Each number is 128 + 32 x the weight over its row's rms, rounded and kept within 0 to 255. Layers, rows and columns count from 0. The size above them is the row's rms in percent of the matrix's.

# layer 5 MLP down (transposed), 1536x384, rms 0.116, rows 855-954, columns 224-255
size [ 95 101  98  99 101 104  96  99 101 103  98  95 111 106  97  98  96 101  92 113  99 101 100  92  96 103 100  97 101  98  98  97  98  93  92  97  95 105 101  98 108 108  98 103  95 116 101 102  97 106  95 106 106 115  99 103  97 100 103  98  99  99  97 101 109 110 104  95 101  95 103 104 113  99 101  95  93 109  98 100 103  97  97 106  94  93 100  99 100  96 103 102 101  95 104 103 121  98 103  98]
[[ 97 116 111 146  57 110  53 131 113 103 114 118 124 131 107 126  94 138 150 161 136 180 117 108 108 102 185 123 111 121 110 182]
 [ 73 151 238 104  93  62 100 162 145  89 162 125 142 112 148 105 122 141 107 103  96 155 152 156 128 174 162  98 113 179 104 117]
 [155 145  73  96 106 118 138 147 124 164 140 121 162  92 124 131 142 176 114 141 139 105 146 179  79  99  94 181 108  77 183 197]
 [149 102  98 168 168  92 108 160 124 147 124  20 133 134  84 112 133 118  90 112 128  76 118 121 166 121 148 115  82 112 166 111]
 [146 166 128 109 165 133 112 117 117 120 111 107 114 112  97 163 211 176 100 112 137 110 153 143 109 126  96 149 137  70 171  71]
 [152  76 108 147  80 127 134 118  79  18 141 161 136 166  98 206 167 148 130 149 120  99 173 172  70  78 135 147 120 145 112 139]
 [164 108 132 159 115 110  96  76 160 119 156 153  73 183 134 155 134 143 125 108 119 136 121  82 137  98 208 170 143 154 162 125]
 [151  95 121  91 127 140  89  89 142 167 197 157 140 140  89 145 116  65 114 142 153 107 142 116  82 101 129 158 113  90 188 144]
 [113  97  56 168 120 187 139 102  57 148 132 140 205 158 135  98 128 121 145  88  79  95 108 132 118 167 145 159 135 165  91 138]
 [147 151  87 102 120 123 110 115 106 142 107 201 142 142 116  90 150 126 120  89 121 138  88 145 132  71 148 119 148 122 105 137]
 [ 82 170 131  60 138 169 105 207 106 148 101 104 136 136 112 111 143 125 201 170 133  76 111 119 120 144 141  83 137 133 156 118]
 [160 128 135 158 116 130 111 160 134 151 120  94  90 121 160 114 163 109 109 150 149 171 164 152 108 113 150 138 106 107 168 144]
 [139 137 192 134 136 123 122 102 115 105 172 151 137 142 136 134 125 174 116 103 136 118 172 189  59 228 121 145 199 143 150 134]
 [142 131 162 101 113 107  97 130 121  77 157  96 149 188 130  91 130 162 145 120 100  95 170  95  95 152 149 159  66 130 134 106]
 [116 119 130 110 154  98 103 176 108  96 114 133  97 100 136  39 181 134  56 183  93 120 103 153 107 118  96 160 109 123 105 160]
 [110 106 137 145 124 120 148 216 165 135 139 123 169 177  99 134 126  95 154 137 100 146 118 181 146  92 144 134 106 126 160 112]
 [ 80 107  96 139 162 111 100 172 156 124 130 123  49  93 111 173  82 163 135 157 102 152  96 126 158  97 150  84 103 117 145  90]
 [138 150 121 127 132 156 141 161 104 101 157 103 129 172 111 198 122  95 173 142 159 130  96  94 104 126 103 160  85 112  98 187]
 [117  93 126 131 153  64  93 105 111 157 132 133 111 133 126 185 120 110 135 131 144 142 146 131 121 160 112 178 133 131 170 150]
 [110  66 131  31 115 148 100 109 154 112 144 192 117 104 152 149  83  87 132 137 129 137 160 158 137 160 112 150 111 166 131  96]
 [158 135 131 120 138 158  94 111 162 116  99 101 191 156  96 129 136 166 106 134 126 160 110 132 205  83 122 112 176 146 168 142]
 [160 126 117 128 147  93 109 126 116 108  65 181 126 129 112  96 159 145 140 154 126  39 124  76 106  95 137 193  73 141 150 134]
 [199 106 106 150  59 150 136 115 149 158  89 131 178 169 169 113 136 145 158 104 113 102 121  69 158 114 118 165 147 131 138 139]
 [113 140  95 120 102 132 130 113 119 184 126 153 111 107 114 108  74 127 106 138 119 109  71 144  89  79 159 168 173 122  54  37]
 [ 95 149 141  86 118 118 154 133  99 191 164 133 131 188 126  74  90  87 134  63  48  83 167  62 105 124  92 116 151 168 152 125]
 [123  99 134 167  99  91 181 169 114  87  84 156  93 134 106 148 110 156 135 199  87 118 152 100 130 172 105 151  94 114 135 136]
 [183 158 156 125 111  95  64 164 144 150 201 130 186 121  85 173  65 136 199 174 138 106 107 123  93 123  96 175 134 201  88  90]
 [131 134 111 183 122 131 109 164 179 120  75 143 105 126 121  86 101 126 153 127 125  51 125 134 103 126 173 124 149 104 123  69]
 [155 105 135 190 179 120 134 156  91 160  75  82 135 136 128 150 149 143 133 116 123 111 108 128 165 125 131 126  66 110  67 176]
 [110 100 106  85 143 118 160 103 150 161  96  93 123 156 141 198 154 157  88  72  53 179  98  47 131 146 116  96 109  84 120 107]
 [154 138 152 144 147 116  98 140  65 124 175 103 173 140 153  57 102  96 159 136 159 127 121  91 119 165 166 171 123  66  92 105]
 [149  76 113 164 120  95 140 175 147 119  93 120 126 143 172 126 125  90  91 105 129 132  72 105 113 130 113  83 100 167 208 147]
 [121 180 151 117 162  79 112 106 118 140 100 173 125 125 159 171 127 119 120  96  98 112 129 157  76 118 172 120 168 113 146  78]
 [ 70 135 211 108 133 105 110 121 112 155 114 185 136 106 176 149 105  84 122 112 138 140  89 112 126 138 133 158 113 134 124 162]
 [ 37 109 141 129 182  83 112 156 164  99 171 141  93 147 130 140 182 116 114 150 141 158 117 162 145  86 177 166 135 130 151 146]
 [ 72 142 103 174  70 119 112 121  99 172 150 129 162 106 134 101 183 121  92 146 137 189 141 139 147 145 146 151 170 143 109 150]
 [ 99 141 138 187 168 157 122  91  94 152 131 137 148  89  88 172 151 148 137 100 142  80 134  66  99  99 136 178 121  84 135 148]
 [133 103 134 135  96 140 117 130  97  85 104 151 139 167 135 119 132 104 193 133 108  71  97 115 163 169 137 130 104 143 102 189]
 [140 153 185 127 121  97 125  83  56 158 123 180 169 143 128 185 126 167  96 101 172 151 134 116  91 146 137 119 148 111 140 169]
 [144 156 152 133 126  82 188 116 177  96 131 126 108  87 115 107 123 125  86  85 135 198 155  51  74 113 119 177  90 128 105 125]
 [159 170 167 132  64 128  88 158 123  73 138 184 153  99 118 129  88 132  87  86 160 163 165 109 163 138 142 155 106 151 127 103]
 [124 119 107  59 177 114 135  54 123 132 153 127 136 173  73 118 157 118 140  93 110 120 154 129 145 121 137 135  79  87 170 118]
 [ 66  91 143 157 165 167 157 142 101 128 139  97 105 121 145  98 127 114 110 162  81  86  96 169 155  92 137 120 228 145  36 138]
 [136  95 105 140 135 128 171 181 119 110 118 159  77 105 117 127 145 108 158 123 120 170 136 175 184 126 130  81 149 131 129 128]
 [149 133 128 102  86 166 128  88  85 170 165 154 140 145  99 170  68 167  83 196 118 100 166 219 154 110 127 130 125  89  97 158]
 [130 100 123 117 103 201  93 101 205  95 118 150 147  82 146 111 187 129 126 117 104 138  83 139 139 139 114  95 168  41 106  95]
 [132 137 138 128 112 141  70 106 133 157 154 189 183 209 106  74  63 144 152 186 149 193  87 123  69 114 138 181 143 123 146  59]
 [160 192  84  81 106 135 131 172  82 153 151 158 166  92  69 122 108 126 139 188 163 142 156  95  80 138 118  96 116  86 102 136]
 [112 137 153 183 146 126 149 165 150 153 147  78 199  56  86 144 177 134 107 120 122  89 157 153  97 165 206  94 109 119  69 107]
 [121 127 123 136  83 149 112 217 132 114  96 116 127 167 156 134 126 136 159 110 180 147 139 134  50 121 177 156  87  92 152 127]
 [150 160 103 126  78 129 103 127 166 130  96  96 105 108 138  71 146 182 164 108  99  91 126 147 160  89 117 126 146 152  89 191]
 [116 109 109 179 180 136 105  54  79 145 162 156 134 125  86 100 124 155 110 147 133 146 123 120 112 170 128  67  85 129 161 157]
 [131 105 178 122 139 133 139 129 120 149  77 121 150 149 161 117 141 164 123 132 133 149 101 208 146 148 149 139 113 142 128 114]
 [ 57 164  63  78 171 162 121 160 132 189 160  67 160 113 137 106 215 128  77 110 143 183 159 129 159 114 136 129 136 101 126 149]
 [ 67 137 156 136 132 135  99 190 143 121 116 126  54 107 105 167  85  83 147 116 114 135 147 155 184 143  83 127 234 123 108  89]
 [122 129 199 105 158 162 132 148 165  67 170 114 155 108  78 127 114 114 141   4 103 133 132 132 150  65  93 156 154 105  83 143]
 [155 135 112 164 174 135 188 157 165 121  93 187 125  79 185 146 101  90 188 122 121 148 129 167 122  79 122 135 154 124 152 121]
 [107  98 147 165 145  99  80 175 145  66 104 106 150 105 119 123 161 146 115 203 189 121  89 181  71 135 124 143 151  87 163  96]
 [ 99 194 105  66  86 147 129 134 185 123 130 160 127 115 153 148 129 112 148 147 178 102 195 178  91 152 162 138  80 153 105 109]
 [110 161  99 157 127  61  88 119 100  89  71  82  63 105 175 113  56 164 121 161  70  98 138 123 110 128  99 112 166 167 144 145]
 [144 119 124 121 181 153 102 131  66 114  97 102 157 133 169 140 111 163 166  59 134 123 122 126  93 169 137 126 182 122 147  70]
 [ 98 159 148 183 177 153 173  71 121 138  58  83 148 154 160 110 114 109 175 114 108 163 133 144 166 153  61 127 123 140 151 136]
 [ 91 159 139 133 126 100 197 177 205 140 106  98  74  63 191  67 128 164 147  85 152 158 119 101 142 123 121 102 133 120 111 152]
 [145  49 155  78  98 125 114 119  92  83 141 118 157 128 156 118  88 154 162 132 143 129 160 100 107 119 107 128 150 118 170  66]
 [110 102 150 127 131 138  79 106 179 150 108 175 119 156 167 147 152 143  82 100  72 157 146 110 106  78  98 117 162  44 109 102]
 [127 117 132 114 151 165  66 147 140 116 122 124 142 113 182 145 124 152  61 124 130  59 121 139 103 111 143 118  82 157  84 103]
 [126 166 107 201 118 130 121 126 131 154 151 125 108 110  81 154 144 169 161 143 134 144 119 117  92 113  98 131 166 118 166 156]
 [126 110 139 167 105 137 184 153 145 117  95 143 169 144 102  81 103 119 104 146 185 127 111  57 149 137 113 110 116 146 176 124]
 [ 75 141 153 149 132 166 141 155 178 162  88 140 103  91 125 157 132 106 142 142 127  91 103 164 136 160 152 137 125 129 190 160]
 [137 128 135  77 172 176 181 137 109  47 124 130 169 128 113 158 133  91 136 159 130 140 169  90 143 184 231 119  94 134 116 133]
 [131 183 122 165 176 137  71 120 133  74 134 132 156 166 104 123 105 165 133 136 144 164  91  93  72 103 115 138 164 128  99 106]
 [126 154 108 168  61 141 141 133 112  95 117 140 170  80  97  95 127 102 101 178 156 124 176 106 100 175 147 168 153 135 112 110]
 [148 144  91 146 100  82 141 125 154 132 119  75 129  88 164 146  49  97 126 118  94  75  63 174 130 124  78 142 156 114 129 112]
 [ 99 163 148 123 123 121 115 147 107 110 123 129 144 143 109 111 114 116 124 146 182 193 175  95 149  85 126  93 100 101  55 117]
 [ 98  95 197  89  71 123 115 132 151 109  59  82 123  94 141  80 105 127 107 118 141 118 174 153  86  95 116 146 141 148 188 107]
 [113 159 150 111  91 138  87  92 136 152  76 121 152 162 126 123 160  78 178  93 149 153  71 187 124 127 150 124 150 152 149 163]
 [139 153 134 138 115 125 114 168 131 110 106 110 109 103 126 117 118 133 160 121 105 206 117 142 152 170 127 124 116 129 125 153]
 [154 143 101  93  57 109  90 162 101 135 129 121  80 135 147 118  98 126 153 110 158 119 174 134 123 148 140 147 114 110 192 135]
 [141 114  48 115 154 141 168 180 112 136 103 115 125 103 160 132 206 141  74 135 126  55  93 140 134 140 142 117 144  83 159 131]
 [ 47  98 149 119  88 154 135 142 134 109 116 100 102 145 104 170 186 133 132 198 115 160  81 128  99 115 124  90 159  94 131 156]
 [172 195 130 111  95  96  91  86 115 111 139 148 134 160 133 146 128 126 134 128 130  62 172 109 109 103  81 152 109 105  65 173]
 [108 128  95 130 153  84 100 163  71 153 186 140 127 128 120  73 116 109 166 141 144 158 157 146 117 124 122 135 108 180 125 188]
 [132 160 145 104 125 138 124  85 126  89  73 110  92  89 139 106 120 126 121 106  99 193 137 142 142 179 162 111  97 122 134 131]
 [104 149 156 133 187  79 157  78 188 112 182  70 176 188 104 137 157 119 215 146 152 118 136 178 168 142 147 114 118  89 131 161]
 [ 66  77 105 157  71 151  90 200  74 101 167  93 168 122 185 117 130 100 112 125 133 108 140 100 122 122 118 157 134 129 118 174]
 [101 180 117 180 105  66 131 130 153 136  97 121 103 140 131 168 144 103  46 108  98 111 128 121  81 159  78 118 134 101 140 166]
 [146  66 128 125 111 146 130 212 155 103  86  96  82 122 116  95 171 139 147 216 121 184 183 115 141 163 101 131 133 132 119 101]
 [110 101 115 128 106 104  92 107 148  79  74  50 146 199 185 165 166 154 139  70 140 102 140  98 118 125  78 131  98 201 157 172]
 [116 110  99 113 113 149 149 101 147 131 121  93  88 141 101 140 143 122 182 122 160 117  59  90 120 132 111 184 109 117 136 106]
 [158  93  92  92  94 153 107 177 141  41 154 134 109 115 107 145  80 127 107 178  73  72 149 176 124 176  79 130 138 184 155 146]
 [ 90 131 139 162 107 133 114 185  96  60 104 106 141 110 122 119 134 142 154 142 154 160 130 131 138  84  98 111 123  88  90 142]
 [ 77 173 147 121 131 118 136  66 145 118  94 175 132 177 120 134 100 136 123  90 119 133  92 144 148  74 103  91  75  94 166 107]
 [120  91 137  82 116 130 103 202 120  96  98 134 113  74  52 171 199 128 103 153 115 153 156 133 143 167 119 128  93 128  96 202]
 [ 93 129 163 116 140 133 152 120 171 103  65 134 116 124 175 142 127 100  89 104 119  98 131 136 117 224  84  88  90 114 119 142]
 [ 92 118 137 159 113 147 165 118 132 161 127 121 174 125 134 118 140 164 126 165  81 125 115 139 127 151  77 131 142 128  73 136]
 [163  99 104 104 114 143 137  94 111 158 172 128  61 110 101 135 124 116 131 152 155 137 112 117 107 123  74  93  61 117 116 160]
 [106 132 114  93 106 178 110  99  91 100 112 147 185 116 111  60 145 175  88  90  52 152 146 144 150 124  99 116  99 228  84 144]
 [179 154 112 131 157 201 154 122 152  92 177 126  78 130 191 118  97 114 149 123 115 158 167 129  29 129 137 105 130 175 126  85]
 [147 162 152 117  90 142 122 134 100 145 157  97 209 125 112 139 127 101 165 172 166 128 106  75 132 127 141 101 119 174 138  83]
 [140  73 115 126  74 164 119 153  71 154 175 118 126 146 168 149  66 161 150 124 156  37 182 108 108 129  99 106 123  96 167 129]]
# layer 5 MLP up, 1536x384, rms 0.115, rows 856-955, columns 224-255
size [101  95 102 100  98  97  99  98 101  91  98  97 105  96  97  95 103 100 121  94  98 101  87  94 103  94 100 105 106  94  98 100  90  99  94  98  99  95  98  90  95  93 106  93 107 102 108 106 105  92 103 107 124 102 110  92  96 103  96  95 104  95 102 104 109 101 100  92  95 102 103 113  99  99  97  95 111  94 102  97  94  96 102  96  97 100 102 101  98 104 101  91  98 107  94 123  95 106 106  94]
[[117  80 192 120 139 143 145 168 143  91 153 109 152 152 165 126 112 113  97 100 168 128 143 170  80 129 162 105 131 131 145 125]
 [171 160 140 128 119  98 150  96 202 122 122 123 132  88  94 119  72 107 115 141 156  77  78 127 196 145 150 117  91  77 136 176]
 [117  82 135  88 142 147 108 125 163 163 143 151 143 101 138 140 143 174 108 131 133 103  92  99 105  77 111 129 101 135 148  89]
 [158 161 147 154 106 135 138  94  96 140 133 126 168 122 101 143 125 109 131 194  76 116 102 103 139  84 162 146 126 137 149 147]
 [175 132 159 127  83 161 108 113 124  89 110 151 102 130 104  92 158 130 132 107 153 124 182  85 102 107  98 145 153 107 124 127]
 [134 127 100 163 113 111 140  89 170 103 130 183  80 112 151  70  78 135  96 149 161 160 132 129 154 184 149 115 134 138 137 137]
 [159  64  83  79 116 154 120 116 133 135 132  93 143 126 166 165  94 130 133 127 168 148 146 120 107 117 154 181 108 131 156 122]
 [100 158 183 136 146 148 134 188 137 122 114 121 163 160  23 106 123  58 159 175 106 159 126  82 146 122  86 103  98 122 208 103]
 [132 133 160 100 132  58 172 110 161 138 166 103 137  85 105 106 111 138 129  80 122  96  86 153  93  84  99 120 121 142 175 108]
 [168 126 109 136 102  94 153 101 145  50 103 180 113 159 180 147 124 162  93  63 147 159 124 133 192 120 136 120 160 125  75 172]
 [ 77 205 156  81 124 100 139  68 121 133 125 116 160 134 107 113 140 136 148 160 155 118 143 159 131 125 147  91 161 135 126  98]
 [100 182 113  64 127 171  70 131  97 137 112 152 134 123 108 156 197 127  82 114 161 100 125  86 127 159 111 103  67 170 126 171]
 [ 95 134 165 207 142 107 110 199 101 131 131  50 125 140 114 114 101 124 152 127 160 114 145 128 118 125 137 210 114 136 135 112]
 [ 69  86 171  72 149 141 106 207 118 163 127 192 123 127 165 127 134 121 103 167 110  80 154 116 155 149 122 108 165 141 137 158]
 [ 75 113 114 169 130 116 119 154 131  92 153 134 101 129 107  85 171 146 145 145 133  60 106  93 129 128 171 107 141 103 152 154]
 [149 145  77 136 124 148 115 194 169 138 142 113 150 125 109 115 169 111 164  92 127 122 145 140 140 127 164  86  55  56 148  57]
 [ 82 190  94 154 157 134 115 114  79 118 110 132 102 156 100 148 113 156 116 151 120 115 168 106 111 127  93  97 200 133 147 106]
 [150 164 153 103 143 114 134 144 143 140 130 134 108  92 160  91 132 112 115 172 124 140 159 130 131 154 133 151 113 145 132 138]
 [143 138 175 104 127 151 198 144 126 166 135  76 113 122 146 136 132 123 113 135 150  88 163 149 150 151 136 187  68  78 190 117]
 [116 126  99 128 134 105 140 103  92  71 110 147 145 166 123 126 178 137 166 112 145 114  90 188 138 108 107 161  82 202 139  38]
 [ 93 128 118  70  51 165 146 151 174 194 156 149 129  59 145 141  81 127 154 150  74 141 115 179 145 116 106 101 119 123 121  80]
 [148 118  96  80 111  39 135  39 149 102 152 154  87 174 116 113 152  97  78 149 117 118 146 133  72 109 127 147 152 216 100 159]
 [127 152 130  87 115  94 148 120 119 115  63  86 115 152  79 139  92 157 133 185  80  48 189 119 126 151  90 153 165 163 126 199]
 [161 144 102 118 127  99 118 111 163  84 147  58 181  67 160 145 146 138 212 160 143  93 121 150 116  92 188  91 123  97 103 101]
 [105  85  77 145  66 166 115  59 166 151 145 170 106 106 120 108 130 155 125 166 135 145 104  86 133 116  96 100 131 118 150 112]
 [131 112 126 169 126 139 183  80 172  94 170 146 124 181 150 118 175 154 128 137  99 110 142 131 130  84  88  85 186  88 104 118]
 [161 178 114 162 117 171 168 134 119 137 154 131 163 172  37 103 121 159 114 173 133 136 170 126 122  81 152 151 131 127 137 119]
 [123 124  97 115 133 124 128 149 144  83 137  69 108 155  78 125 125  79 151 129 149 122 144 153 122 121 177 144 184 147 145 137]
 [154  77 109 120 149 191  98  95 220 135 113  89 151 123 138  92 118 137  86 132  99 144 139 111 136 127 106 121 123 125 192  60]
 [136 140 114 178 169 159 136 124 183 138  86 138 110 113  99 160 111 172 149  94 136 144 143 104 132  83 108 110 178 154 140 186]
 [120 153 109 130 168 195 109 118 124  69 113 118 133 104 118  62  91  95 171 110 115  61 136 165 123 126 108 131 120 100  88  61]
 [110 132 138  84 147 156 145 101 107 156 160 134 117 137 111  97 129 104 134 126 159 143 134 169 192 103  69 103 126 142 170 127]
 [137  46  89 171 126 116 116 136 165  82  87 177 127 111 117 121 229 101 154 119  89 110 121 113  96 117  86 114 172 146 100 104]
 [197 136  75  98  65 124 143  92 117 127 119 105 131  96 124 127  72 127 173 133  91  65 135  77 149 126 113 146  97 149 117 108]
 [109 175  97 124 173 103 149 182 162 112  75 144 118  91 114 194 153 150 112  80 120  94 139 120 112 121 134  98 123 110 127 182]
 [102  95 217  86  51  97 109 136 125 133 105 146 114 131 115 113 178 125 122  72 126 129 133  73 109 109 146 114 105 134 135  89]
 [109 104 182 105 179  93 179 118  99  95 154  93  29 184  91  52 183  99  71  91 156 132 122 107 133 158 100 146 132 117 100 140]
 [156  78  78 131 112 127 168  88 164 143 103  85  58  94 124 102 167  94 141 118  85 120 120 151 168  85  79 111  97 119 159  70]
 [ 83 118 174 119 146  95 131 168 130 145 125 105 155 157 204 129 162 124 130 148 107  94 130 150  98 133 159 100  74 151 145 138]
 [ 89 124 156 130 162 131  85 149 116 163 143 133 112 157 148 189 185 124 155 127 112 125 125 148 155  79 129  99 173  56 115 121]
 [ 76 173 135 133 127 142 167 170 150 167 162 172  76  93 116 146 134 133 129 153 137 126 127 115 112  80 186  86 178 145 160 111]
 [138 127  97 105  85 130 132  70 166 108  93  93  77 113  72 105  87 146 136  97  99 152 143 145 146 109  44 126 110  78 151 147]
 [143 102 104 184  84 182 199  72  91  75  97 158 180  94 104 122 150 136  97 145 143 135 116 144 118 120  90  56  79 113 173 151]
 [139 150 143 123 103 120  81 151 137 130 186  94  99 142 102 112 127 148 123 110  62 121 106  69 159  72 165 133 164 111  80  94]
 [205 120 194 136 128 123 157  93 127  86 181 119  99 110 173 138 107 136 137 154 107 135 111  82 128 161 164  73 124  74 115 111]
 [103  81  64 148 147 185 148  86 133 125 169  72 160 122 137 113 116 125 132 174  87 131 119 150 199 152 144  73 172 137 168  75]
 [184 134  97 105 124 128 109 144 125 130 169 226 191 119 120 111 161  83 142 140 105 172 115 141  78 112 105  99  92 182 111  72]
 [ 96 139 167 116 115 103 158 117 108  84 131  85 139 133 157 111 117 123 126 144 168  97 161  80 145  97 176 138 107 114  87 115]
 [104 165  31 132 100 129 180 120 108  96 120 168 125 124  83  88 110 137 107 135 161 127 136 145 172 110  87 130 101 104 155 109]
 [182 167 147 147 136 155  97 167 139 176 147 151  94 112 166 128 157 119 135 119 155 136 135  94 162 113 115 131 110 101 180 126]
 [ 84 133  92 120  49  82 176 137  96  52 120 127  72 163 134  30 188  90 113 108  81 130 123 200 105  61  71 129 159  84  76 142]
 [144  67 159 214  89 130 156 149 169 100 109 113 135 116 172 120 101 115 152  93  83 140 123 157 100 139 152  56  96 116 105 135]
 [127 210  87  96 187 128 195 108 149 177 144 114 128 211 120 138 185  49  57 131 103 122 159 131 178  83 116  94 119 135 131 105]
 [107 200  93 156 112 104 137 121 162 155 178  75 155 116 136 181 150 176 117  51 154  85 124 119 113  70 159  95 212 155 161 162]
 [135 127  83 126 129 110 109 125 158 117 137  87 188 162 135 104 174 150 156 179 150 126  67 138 136 119 142 112 108 160 112 165]
 [117 150  99 129 139 148  92 100 117 110 138 118 143 145  87 149 167 119 109 133 146 122 164 110 107 103 151 136 111 139  60 121]
 [104  92 109 147 147 106 141  90  78 110  82 121 142 150 108  95 144 114 111 164 202  97 116  70 202 132 108  88  77 140 175 137]
 [142 154 105  68 121 156 153 110 142  93  78  71 134 118 101 132 132 141 101 151  75 168  76  89 113 170 162  74 112  77 128 102]
 [159 123 123 143 167 152 139 162 188 210  57 103 153 127 113 159  99 119 167  94 166 183 118 128 146 137 173 125 120  87 104 168]
 [ 83 137 136 154 126 145 154 139  98 146 201  88  77 101 161 125 173 169 162 167  64 122 179 137 132  54 183  98 108 141 168  90]
 [145 140 174 188 157  51 144  97 163 144 130 116 133 167 131 118 203 112 142 118  81 113 113  67 111  80 123 104  98 171 100 143]
 [114 141  89 182 128 127 107 122  98 128 107 173 132 142  81 117 168 124 124 136  95 136 117 139 147 104 169  79 135 141 126 188]
 [164 158 129 158  85  95 126 128 134 123 147 151 185 116 163 106 160 136 111 121  92 106  35 119 109 159 157 137 131 115 129 121]
 [122 142 109 141  88 124 144 104 123  63 134 147 147 166  55 119 126 102 149 129 157 108 110 137 120 131 164 134  76 132 174 170]
 [152 110 112 154 157 147 133 107 118  80  98  93 112  94  99 104 170  20  80  70 152 152 122 160  94 171 149 158 111 107  80 126]
 [159 108 162 132  88 111 152 175  84 111 127 172 112 114 154 140 125 107 126 156  67 158 109 121 121 121 123 105 157 140 113 102]
 [171 124 146 114 119 115  96 113 131 139  98 156 121  80 144  85 153  95 204 152 150 149 131 165 126 143 126 109 120 124 193  74]
 [130  95 116 105 135 158 176 139 118 125 119 132  92  94 103 132 159 125 192 156 165 118 173 174 109  95  95 134 129 148  88 129]
 [129 136 153 107  74  78 179 143 154  80  90 130 125 103 101 118 122 113 137 160 129  93 113 166 104 133 187  65 156 197 173 183]
 [163 104 120 107 154 183 142 116 154 120 123  61 163 140 108 154 166  66 198  72  90 103 119  99 157 141 129 138 149 106 133 158]
 [115 115 176 128  95 161 132  95 141  93 108  58 103 121  54 152 134  89  90  83 166  80 134 104  88 115 147 131 155 103 177  66]
 [116 120 113 119 134 107 156 109 158 134  73 128 105  72 157 133  58  47 105 162 163 131 130 166  97 135 116 113 103 155 169 126]
 [ 62 110  62 204  95  93 128 171 100 152 124 135 140  80 130 152 130  60 182 108 184  89  72 114 103 124  95 212 125 181  93 107]
 [103 114  91 125 112 128 141 131 142 127 157 162 134 132 139 111 120 154 137 144 105 130  56 152  78 109 143 124 111 149 105 129]
 [172 108 145 122 107 164  95 169 121 128 103 112 135 120 146 142 119 127 117 103 122 191 122 120 140 173 103 135 155 117 134 101]
 [143 145  95  80 108 150 141  97 101 134 212  92 138  73 119  97 176  97 110 167 131 135 145 132 161 120  91 134 176  86 111  90]
 [ 63 116 142 145 102 119 130  84 190 191 154 160 146 125 149 107  97 123 193 157 141  77 115 159 117 109 100 125 132 148  88 177]
 [163 193 203 109 137 167 159 135 179 151 181  77 134 177 119 122 137  81 131 126  91 171 190  63 178 103 142 158  94  95 209 125]
 [156 101  89 117 122 132 166 125 124 164 103 123 147 121 159 128 135 125  97 161 118 125 151 109  57 125 178 128 180 114  77  98]
 [121  62  69 115 166 132 222 137 202 133 131 132 115 156 141 133 131  66 117  94  67 182 144 148 150 137 112  90 128 168 143  87]
 [106 134 150 149  88 126 109 117 119  92 114  47 133  80 133 113 125 117 161  40 147 160 149 167 120 126 154 117 174 149 168 134]
 [164 132 162 135 160 114 123 147 120 140  49 168 165 191 136 150  87 149 134  93 137 132 129  83 163 143 128 111 190 126  59  79]
 [173 141 110 164 185 140 158 124 223 132 126  74  83  88 127 118 192  85 189 150 127 152 173  99 147 115 145 143  85 140 150 133]
 [135 157 148 109 134 163 148 129 183 113 157 152 124 167 119 101  91 113 161 151 173 128 122 108  96 185 114 131 108  84 194  95]
 [130  51 191  85 214 115 102 192 115 139 107 152 121 117  81 158  86 130 122  49 125 138  65 120 106 158 174 124 105 161 133  92]
 [ 93  75 144 140 169 180 138 148 137  37 120 107 122 129 135 147  91 119 102 169 155 100 123 122 130  47 157 161 164 171 126 113]
 [113 179 191  90 128 126 131 137  80 120  91 107  88  97 138 110 148 121 110 148 176 199 115 161 142 103 110 155 102 163 104 161]
 [124  87  84 198  62 147 115 196 104 162 156 153 109 175  76 162 120 136 104 110 139 141  95 146  92 146  76 142 166  86  91 157]
 [173 188 109 171  96  84 147 159 139 114 111 106 142 161 102 118 133 124 127 154 113 120 119  73 130 115 104 169 131 122 100  83]
 [172 151 172 178  87 174 197 179 124  91 137  96 151 123  58 170  90 129 147  92 120 164 134  98 100 110 100 118 123  78  97 161]
 [124 197 106 123 122  92 150 171  89 168 166 113 102 131 102 135 168 166 121 178 120 137 154 137 128 120 126  92  70 130 151 109]
 [126 171  86 163  88 157 163  88 122  94 154  85 148 171 154 119  94 131 188 151 141 105 174 129 130  90 123 160 152 146 101  95]
 [131 146 149 130 138 104 111 106  79 151 206 149 112 147 107 109  94 100 117 103  97 150 108 160 137 128 111  92 127 136 133  85]
 [ 64 138  84 118 134 110  86 155 195 169  99 157 167  89  77  99 118 130 141 160 129  94 114 110 100 140 136 144 139  92 138 138]
 [ 46 162 153 139  28 134 156 114 224  66  87 130 195 161 153 102 139 134 127 105 187 125 130  80 140 168 154  73 213  94 156 123]
 [140 136 142  73 191  96 117  86 158 144  74  85  75 154 127  73 165 172 107  72 138  91 173 175 130 151 128 118  99 168  84 188]
 [ 68 112 112 131 141  74 162 134 124 140 145 129 125  99 145 148 141 126 147 142 139 139 156 137 166  80 100 158 140 130 134 128]
 [140 105 125 144 102 140 171 117 123  56 125 168  21 104 115 116 140 189 153 152 108  59 135 134 126  87 129 142 159  66 150 122]
 [137 132 103 130 116 132 144 128 136 157 164  74  59  65 176 101 165 141 145 184 148  89 121 105 146  80  80  98 159 117  60 107]
 [129 152 148 100 121 136  62 103 107 184 167 148  91  79 142 116 123  74 167 167 155 147 158  50 170 131 137 104 157  76 191 114]]